{"num_hidden_layers": 12, "hidden_size": 160, "num_attention_heads": 5, "num_key_value_heads": 5, "head_dim": 32, "intermediate_size": 640, "vocab_size": 4098, "hidden_act": "gelu", "norm": "layernorm", "norm_place": "pre", "norm_eps": 1e-05, "positions": "alibi", "qk_norm": false, "attn_scale": 0.177, "bias": "all", "tie_word_embeddings": true, "parallel_block": false, "init": "normal", "init_std_qkv": 0.0395, "init_std_o": 0.00805, "init_std_up": 0.0395, "init_std_down": 0.00805, "optimizer": "soap_variant", "learning_rate": 0.00623, "lr_mult_o": 0.871, "beta1": 0.95, "beta2": 0.95, "lr_head": 0.007, "max_grad_norm": 1.0, "warmup_steps": 200, "schedule": "wsd", "decay_fraction": 0.584, "decay_shape": "linear", "final_lr_fraction": 0.0, "batch_tokens": 32768, "max_seq_len": 512, "doc_mask": true, "train_tokens": 155300000, "max_steps": 4740, "dataset": "wikipedia_en"}
Each number is 200 + 20 x the weight over its row's rms, rounded and kept within 0 to 999. Layers, rows and columns count from 0. The size before them is the row's rms in percent of the matrix's.

# layer 9 MLP down (transposed), 640x160, rms 0.154, rows 86-95, columns 0-159
097,220,168,185,161,214,193,211,203,219,198,223,169,173,214,227,220,153,192,201,198,179,200,173,209,177,209,225,193,217,206,210,153,200,186,177,192,216,208,184,217,212,186,185,225,196,195,183,195,202,228,157,190,208,201,213,170,207,197,242,238,193,211,183,212,217,175,194,188,212,221,165,191,207,228,157,195,206,220,164,194,187,221,181,234,161,223,162,227,200,178,194,176,185,199,172,197,196,202,199,220,185,226,192,186,174,206,228,188,174,241,174,192,241,221,203,218,205,169,190,178,203,153,183,191,196,223,209,184,202,161,209,186,200,209,212,204,171,210,212,227,165,200,182,215,192,183,199,186,203,170,207,177,197,184,213,202,191,192,212,206
108,193,201,208,248,162,202,201,202,153,199,195,215,206,210,194,191,204,225,216,224,219,155,200,163,200,208,224,183,200,183,180,168,221,162,175,185,205,165,192,145,190,197,195,169,168,246,226,195,207,216,201,184,218,205,179,200,203,178,185,209,187,185,250,199,201,180,222,189,179,209,187,202,220,211,208,192,195,212,199,205,226,150,191,210,187,243,182,181,174,198,216,178,196,211,159,221,178,210,183,211,205,183,202,232,207,208,201,163,175,174,198,203,178,206,182,207,199,185,184,167,184,206,204,191,210,184,210,256,195,192,219,216,203,226,204,180,178,214,214,187,214,206,228,202,216,220,178,203,182,215,168,199,210,204,211,216,192,199,165,220
102,191,191,207,207,184,211,223,186,225,203,198,221,223,199,222,178,221,200,199,178,192,219,214,189,231,199,124,224,179,170,201,214,230,207,183,212,189,221,223,167,194,215,233,195,223,215,215,231,197,198,173,235,227,206,192,174,201,208,194,159,207,201,192,220,183,200,159,197,184,224,223,197,206,200,190,183,207,206,215,202,176,197,209,200,204,187,203,185,209,204,216,212,194,229,214,211,230,191,231,217,212,204,201,191,198,206,242,198,152,205,196,155,214,173,170,198,195,187,191,184,192,193,220,186,228,178,175,180,203,236,241,192,201,183,213,180,175,172,223,253,187,183,208,200,231,174,173,209,211,223,236,204,191,223,212,187,195,191,234,211
108,198,210,190,174,191,198,173,221,254,183,170,181,186,172,238,238,165,189,192,196,199,202,209,200,207,206,184,189,183,184,208,149,223,183,220,184,158,214,201,221,218,185,195,212,162,143,213,208,185,226,182,195,198,186,192,179,165,187,213,224,191,201,201,244,220,234,237,209,198,170,192,202,188,209,204,203,197,164,216,221,180,204,201,173,228,176,208,208,247,213,198,206,187,207,216,213,243,217,177,187,205,188,196,202,212,206,247,210,202,161,196,229,201,227,185,191,210,218,183,216,181,173,174,216,192,210,201,196,215,187,183,210,207,185,201,201,175,210,187,211,214,188,188,204,198,177,183,179,210,180,200,180,186,223,217,209,218,176,161,187
102,197,194,157,206,173,224,208,192,201,203,211,216,187,161,219,184,219,225,209,216,153,191,200,182,168,233,180,228,237,206,181,188,191,173,196,204,191,152,197,203,184,200,230,186,193,219,188,217,208,214,181,183,198,225,180,176,208,193,223,182,171,185,189,199,189,245,186,222,207,185,205,176,198,181,170,187,197,206,196,195,197,217,227,177,196,199,220,185,197,196,197,229,201,202,211,182,159,212,192,191,190,227,206,181,162,213,193,224,238,226,217,188,224,234,233,180,195,166,190,224,204,187,219,151,231,202,181,163,189,204,179,160,205,183,222,193,221,219,181,199,170,213,217,193,181,222,193,216,169,178,208,234,213,187,222,228,195,186,196,199
088,212,162,210,188,174,223,210,213,162,207,191,214,197,228,199,189,172,206,207,222,191,191,194,176,236,189,177,215,229,185,175,200,205,197,229,203,219,218,208,204,221,204,199,211,204,164,198,194,202,214,221,214,213,186,172,178,240,202,223,146,242,211,193,149,218,202,206,170,173,194,193,187,206,166,199,174,203,197,206,214,224,203,213,228,203,183,178,208,195,203,213,218,191,206,186,198,207,187,191,205,215,205,209,203,201,211,208,185,185,188,183,226,165,200,202,215,179,174,189,178,211,198,230,162,229,140,198,172,195,209,185,237,217,177,212,240,215,207,169,211,210,233,216,227,189,208,194,202,209,195,164,224,215,197,149,167,207,184,219,226
104,225,218,168,219,200,220,207,204,185,179,204,178,187,199,169,195,207,192,211,166,177,160,201,179,216,220,206,212,187,187,190,174,197,221,198,179,195,186,218,209,213,190,222,205,189,182,220,214,228,199,217,203,164,189,178,193,179,210,182,186,232,202,185,214,189,207,186,175,174,177,216,196,171,208,198,203,187,138,198,187,206,225,199,219,204,219,219,182,210,205,185,152,225,188,221,191,236,180,222,196,165,179,176,210,188,183,207,207,166,194,168,239,205,197,237,190,192,159,211,258,180,199,233,214,214,189,221,197,199,202,204,203,217,194,195,168,209,190,220,211,227,171,192,181,200,199,195,159,189,178,194,225,149,196,216,187,168,221,174,215
100,201,206,224,162,222,183,221,220,220,170,211,220,194,208,210,163,214,207,220,199,219,212,208,211,195,173,252,192,188,194,194,190,186,193,227,192,197,218,199,208,196,220,198,213,141,191,181,231,214,166,203,192,149,183,209,192,179,207,164,212,196,258,201,228,188,183,205,205,190,213,213,158,237,168,172,186,211,226,211,213,207,202,227,189,198,197,207,189,189,208,225,197,178,154,179,192,198,212,209,223,238,188,206,199,195,217,221,194,165,205,180,232,207,211,224,195,198,208,193,178,172,179,193,208,212,209,200,193,222,215,180,204,197,185,207,162,225,198,163,206,196,212,231,181,201,216,169,240,176,198,171,213,228,204,175,184,209,194,210,181
103,213,201,213,184,193,199,185,203,205,200,182,181,241,199,187,181,180,206,194,144,170,204,217,171,185,220,225,194,222,198,174,201,205,186,212,237,183,176,192,232,194,165,179,256,188,191,219,206,225,205,220,213,209,202,218,173,206,193,174,221,180,191,198,258,198,215,234,173,221,224,207,205,174,171,223,238,221,232,193,194,202,173,210,189,206,206,214,227,183,186,213,193,180,178,204,228,213,155,218,207,195,191,176,207,172,194,187,170,190,169,225,225,206,212,235,191,193,204,158,179,201,188,187,200,213,174,198,184,222,193,161,218,187,202,212,219,225,172,188,205,175,210,217,190,158,205,187,200,217,169,213,211,195,179,198,192,212,205,216,210
094,193,206,207,164,199,158,178,221,197,185,202,189,185,252,193,208,166,185,211,203,189,188,192,178,212,159,224,154,158,169,198,191,199,196,187,223,243,215,212,204,202,213,204,208,171,198,215,214,190,212,218,205,238,189,176,185,209,220,198,202,189,226,209,187,200,196,172,190,196,209,231,194,175,191,212,221,199,209,222,238,231,208,175,201,233,185,196,184,191,202,194,198,181,211,214,164,217,187,186,191,224,217,192,184,206,218,195,173,218,180,238,219,259,225,227,170,208,210,175,193,197,203,176,203,179,215,213,208,154,194,176,187,226,205,212,185,206,193,198,215,219,215,226,197,239,234,178,197,207,181,194,226,209,213,171,206,230,195,200,241
# layer 9 MLP up, 640x160, rms 0.135, rows 87-96, columns 0-159
096,177,212,206,160,226,224,227,199,191,226,174,204,201,179,197,198,197,186,164,207,180,232,201,146,199,225,224,176,224,212,201,209,204,200,183,203,180,174,175,180,189,192,205,194,229,197,227,185,188,196,225,162,160,198,204,213,199,214,200,200,192,169,208,185,229,216,204,212,211,177,193,221,205,239,198,209,186,233,178,205,208,178,200,194,201,210,194,218,195,169,211,194,173,190,173,173,199,228,199,186,199,203,217,236,231,208,218,162,206,206,229,208,223,224,177,188,163,214,187,201,205,209,209,201,258,190,209,211,184,218,196,199,176,184,196,178,230,233,189,201,190,214,251,203,161,221,228,207,217,161,206,168,166,179,210,206,189,215,179,215
097,199,261,204,166,196,173,168,190,197,225,209,202,183,189,202,177,214,213,206,205,211,228,174,210,223,190,211,202,201,212,220,238,202,207,186,199,178,247,202,229,218,208,194,219,205,175,169,204,182,187,224,178,218,191,200,176,232,215,224,159,192,195,198,216,190,182,191,161,208,216,209,207,181,171,217,169,218,260,195,231,199,185,174,211,182,190,213,200,206,212,199,209,198,222,210,203,212,231,215,178,183,159,230,224,194,179,193,166,170,186,222,207,209,191,160,214,164,213,209,192,205,204,139,183,242,199,213,208,171,219,208,203,214,210,185,179,193,222,219,210,198,212,207,181,208,214,186,219,183,208,227,166,193,204,193,212,204,220,215,214
110,175,201,202,186,184,232,148,203,200,180,196,214,175,192,220,218,208,220,213,208,206,196,215,235,189,176,148,219,206,193,186,173,214,200,193,200,177,217,188,221,214,207,171,172,172,227,197,189,208,199,201,232,184,227,185,192,239,197,232,203,167,204,197,178,225,244,183,178,217,209,184,217,201,183,170,185,217,177,233,219,160,158,223,189,198,183,212,194,232,221,190,182,189,210,172,201,173,184,202,179,240,176,212,179,206,189,221,168,182,174,233,229,209,199,172,187,213,212,235,201,217,218,194,198,180,216,222,187,206,195,218,206,179,199,197,209,183,174,218,193,220,225,216,240,212,196,209,189,208,189,220,189,188,230,187,221,242,200,200,196
103,226,196,214,201,181,189,203,253,238,201,198,205,215,188,191,169,205,233,167,184,192,171,196,212,186,190,202,208,189,206,196,224,189,153,175,242,222,186,187,185,227,175,222,217,228,185,219,204,206,219,168,144,181,223,194,180,211,211,209,170,188,222,212,185,240,226,178,211,220,194,192,192,216,191,227,200,242,188,222,214,191,216,175,221,184,201,235,192,211,200,198,215,229,190,196,190,181,222,229,214,206,203,195,203,195,223,207,213,145,206,162,173,218,181,175,197,165,158,210,204,188,232,197,215,181,199,212,218,180,227,204,234,180,185,201,212,186,209,231,190,195,198,213,198,193,233,200,204,188,218,199,199,182,198,185,185,236,195,221,195
093,171,213,197,212,228,149,184,170,225,216,197,211,208,185,216,235,232,205,219,178,198,200,210,197,175,192,213,196,182,192,209,211,232,209,179,212,189,216,209,196,211,194,185,197,269,219,187,207,197,195,158,160,190,252,237,193,209,194,207,232,203,233,202,196,184,189,220,188,245,203,178,216,202,177,203,190,196,190,164,187,201,224,145,198,221,205,196,182,196,207,170,168,176,211,214,215,178,190,205,193,207,189,203,198,229,201,203,202,202,233,216,191,198,231,193,183,204,226,212,209,216,182,193,225,189,212,220,213,172,214,182,198,190,200,196,201,219,217,175,231,169,174,200,184,170,203,202,201,158,181,235,188,193,191,243,220,182,203,171,194
101,234,237,184,223,179,241,184,208,185,247,199,180,192,196,199,188,226,172,225,216,197,192,216,198,204,194,218,188,161,215,208,231,197,175,214,183,210,199,194,206,178,217,192,202,163,172,212,159,202,202,226,161,164,217,190,198,192,179,200,197,204,168,179,195,190,177,180,196,200,208,152,196,187,172,191,194,184,203,217,177,190,219,177,184,180,178,213,199,189,203,149,161,176,179,217,197,200,195,217,191,222,204,236,224,221,188,195,214,152,189,229,220,200,197,180,203,222,253,210,174,229,222,177,169,206,199,183,230,189,227,190,200,158,193,220,190,190,206,230,178,171,200,213,201,216,192,178,187,184,200,195,188,216,196,205,200,210,201,184,203
101,163,223,217,210,171,180,197,247,208,264,167,156,195,231,182,185,193,185,231,216,210,201,217,154,225,172,171,212,199,212,219,207,192,200,209,215,211,187,193,191,181,222,159,199,196,212,197,223,218,183,203,198,233,183,207,205,194,196,201,187,154,189,205,183,202,171,190,186,193,195,212,156,213,255,226,192,206,208,212,224,207,236,203,171,213,226,209,195,205,173,180,166,187,225,188,181,184,184,171,185,206,194,190,205,224,197,199,225,197,178,192,219,211,232,188,206,205,199,194,198,176,202,199,220,159,199,212,171,192,197,219,204,196,202,204,196,196,228,220,205,193,248,191,191,175,221,188,195,219,183,216,186,201,228,192,204,241,196,228,213
101,201,208,197,204,198,155,198,197,229,175,193,214,172,225,222,212,184,182,195,190,195,210,198,196,177,237,228,168,194,220,202,215,198,175,175,243,203,197,191,233,182,189,201,184,181,190,220,212,170,230,193,217,211,196,197,167,218,201,166,224,176,215,192,203,188,223,163,215,213,215,178,201,166,205,198,213,208,171,203,199,204,195,180,178,197,242,192,224,158,217,189,214,206,180,156,241,207,206,204,193,213,238,177,203,226,182,225,224,163,214,245,213,206,208,192,218,206,203,199,176,178,211,171,231,219,185,198,194,187,154,207,204,165,208,198,217,204,226,192,222,222,228,203,192,208,197,207,184,248,224,194,216,184,197,228,195,200,185,238,215
097,177,190,215,225,178,251,201,182,206,199,214,223,200,208,228,164,199,230,171,227,186,174,223,211,214,213,235,175,183,175,189,215,206,224,208,203,148,238,229,182,193,188,187,201,218,211,238,195,176,216,200,182,219,208,190,200,215,210,242,181,218,204,219,203,195,245,208,204,193,193,185,212,165,169,225,197,191,207,186,199,209,178,192,204,226,223,218,187,225,219,192,168,162,202,188,206,205,208,201,186,199,182,211,167,193,231,226,182,176,184,162,199,209,169,196,189,217,204,190,195,197,164,214,224,207,187,188,205,190,198,205,225,212,210,184,219,180,181,218,202,193,226,176,171,197,201,202,195,196,213,232,164,196,241,190,247,201,201,233,163
103,168,201,197,218,222,150,228,242,181,202,220,196,254,209,217,203,222,223,225,184,208,195,202,172,195,196,168,228,207,204,189,184,218,246,163,206,210,174,241,223,187,188,195,200,188,216,178,214,181,233,188,200,212,168,230,226,184,194,150,254,200,197,199,191,217,206,200,184,198,152,201,223,195,191,220,167,193,213,191,186,212,187,192,214,195,212,216,186,220,189,188,196,191,198,201,178,203,200,172,194,232,218,193,219,216,197,200,246,208,214,185,193,220,219,215,200,209,187,188,182,219,238,204,191,251,194,224,172,178,205,222,201,191,224,198,218,156,176,220,195,210,209,197,207,219,216,192,196,204,214,206,202,211,191,207,208,176,206,183,166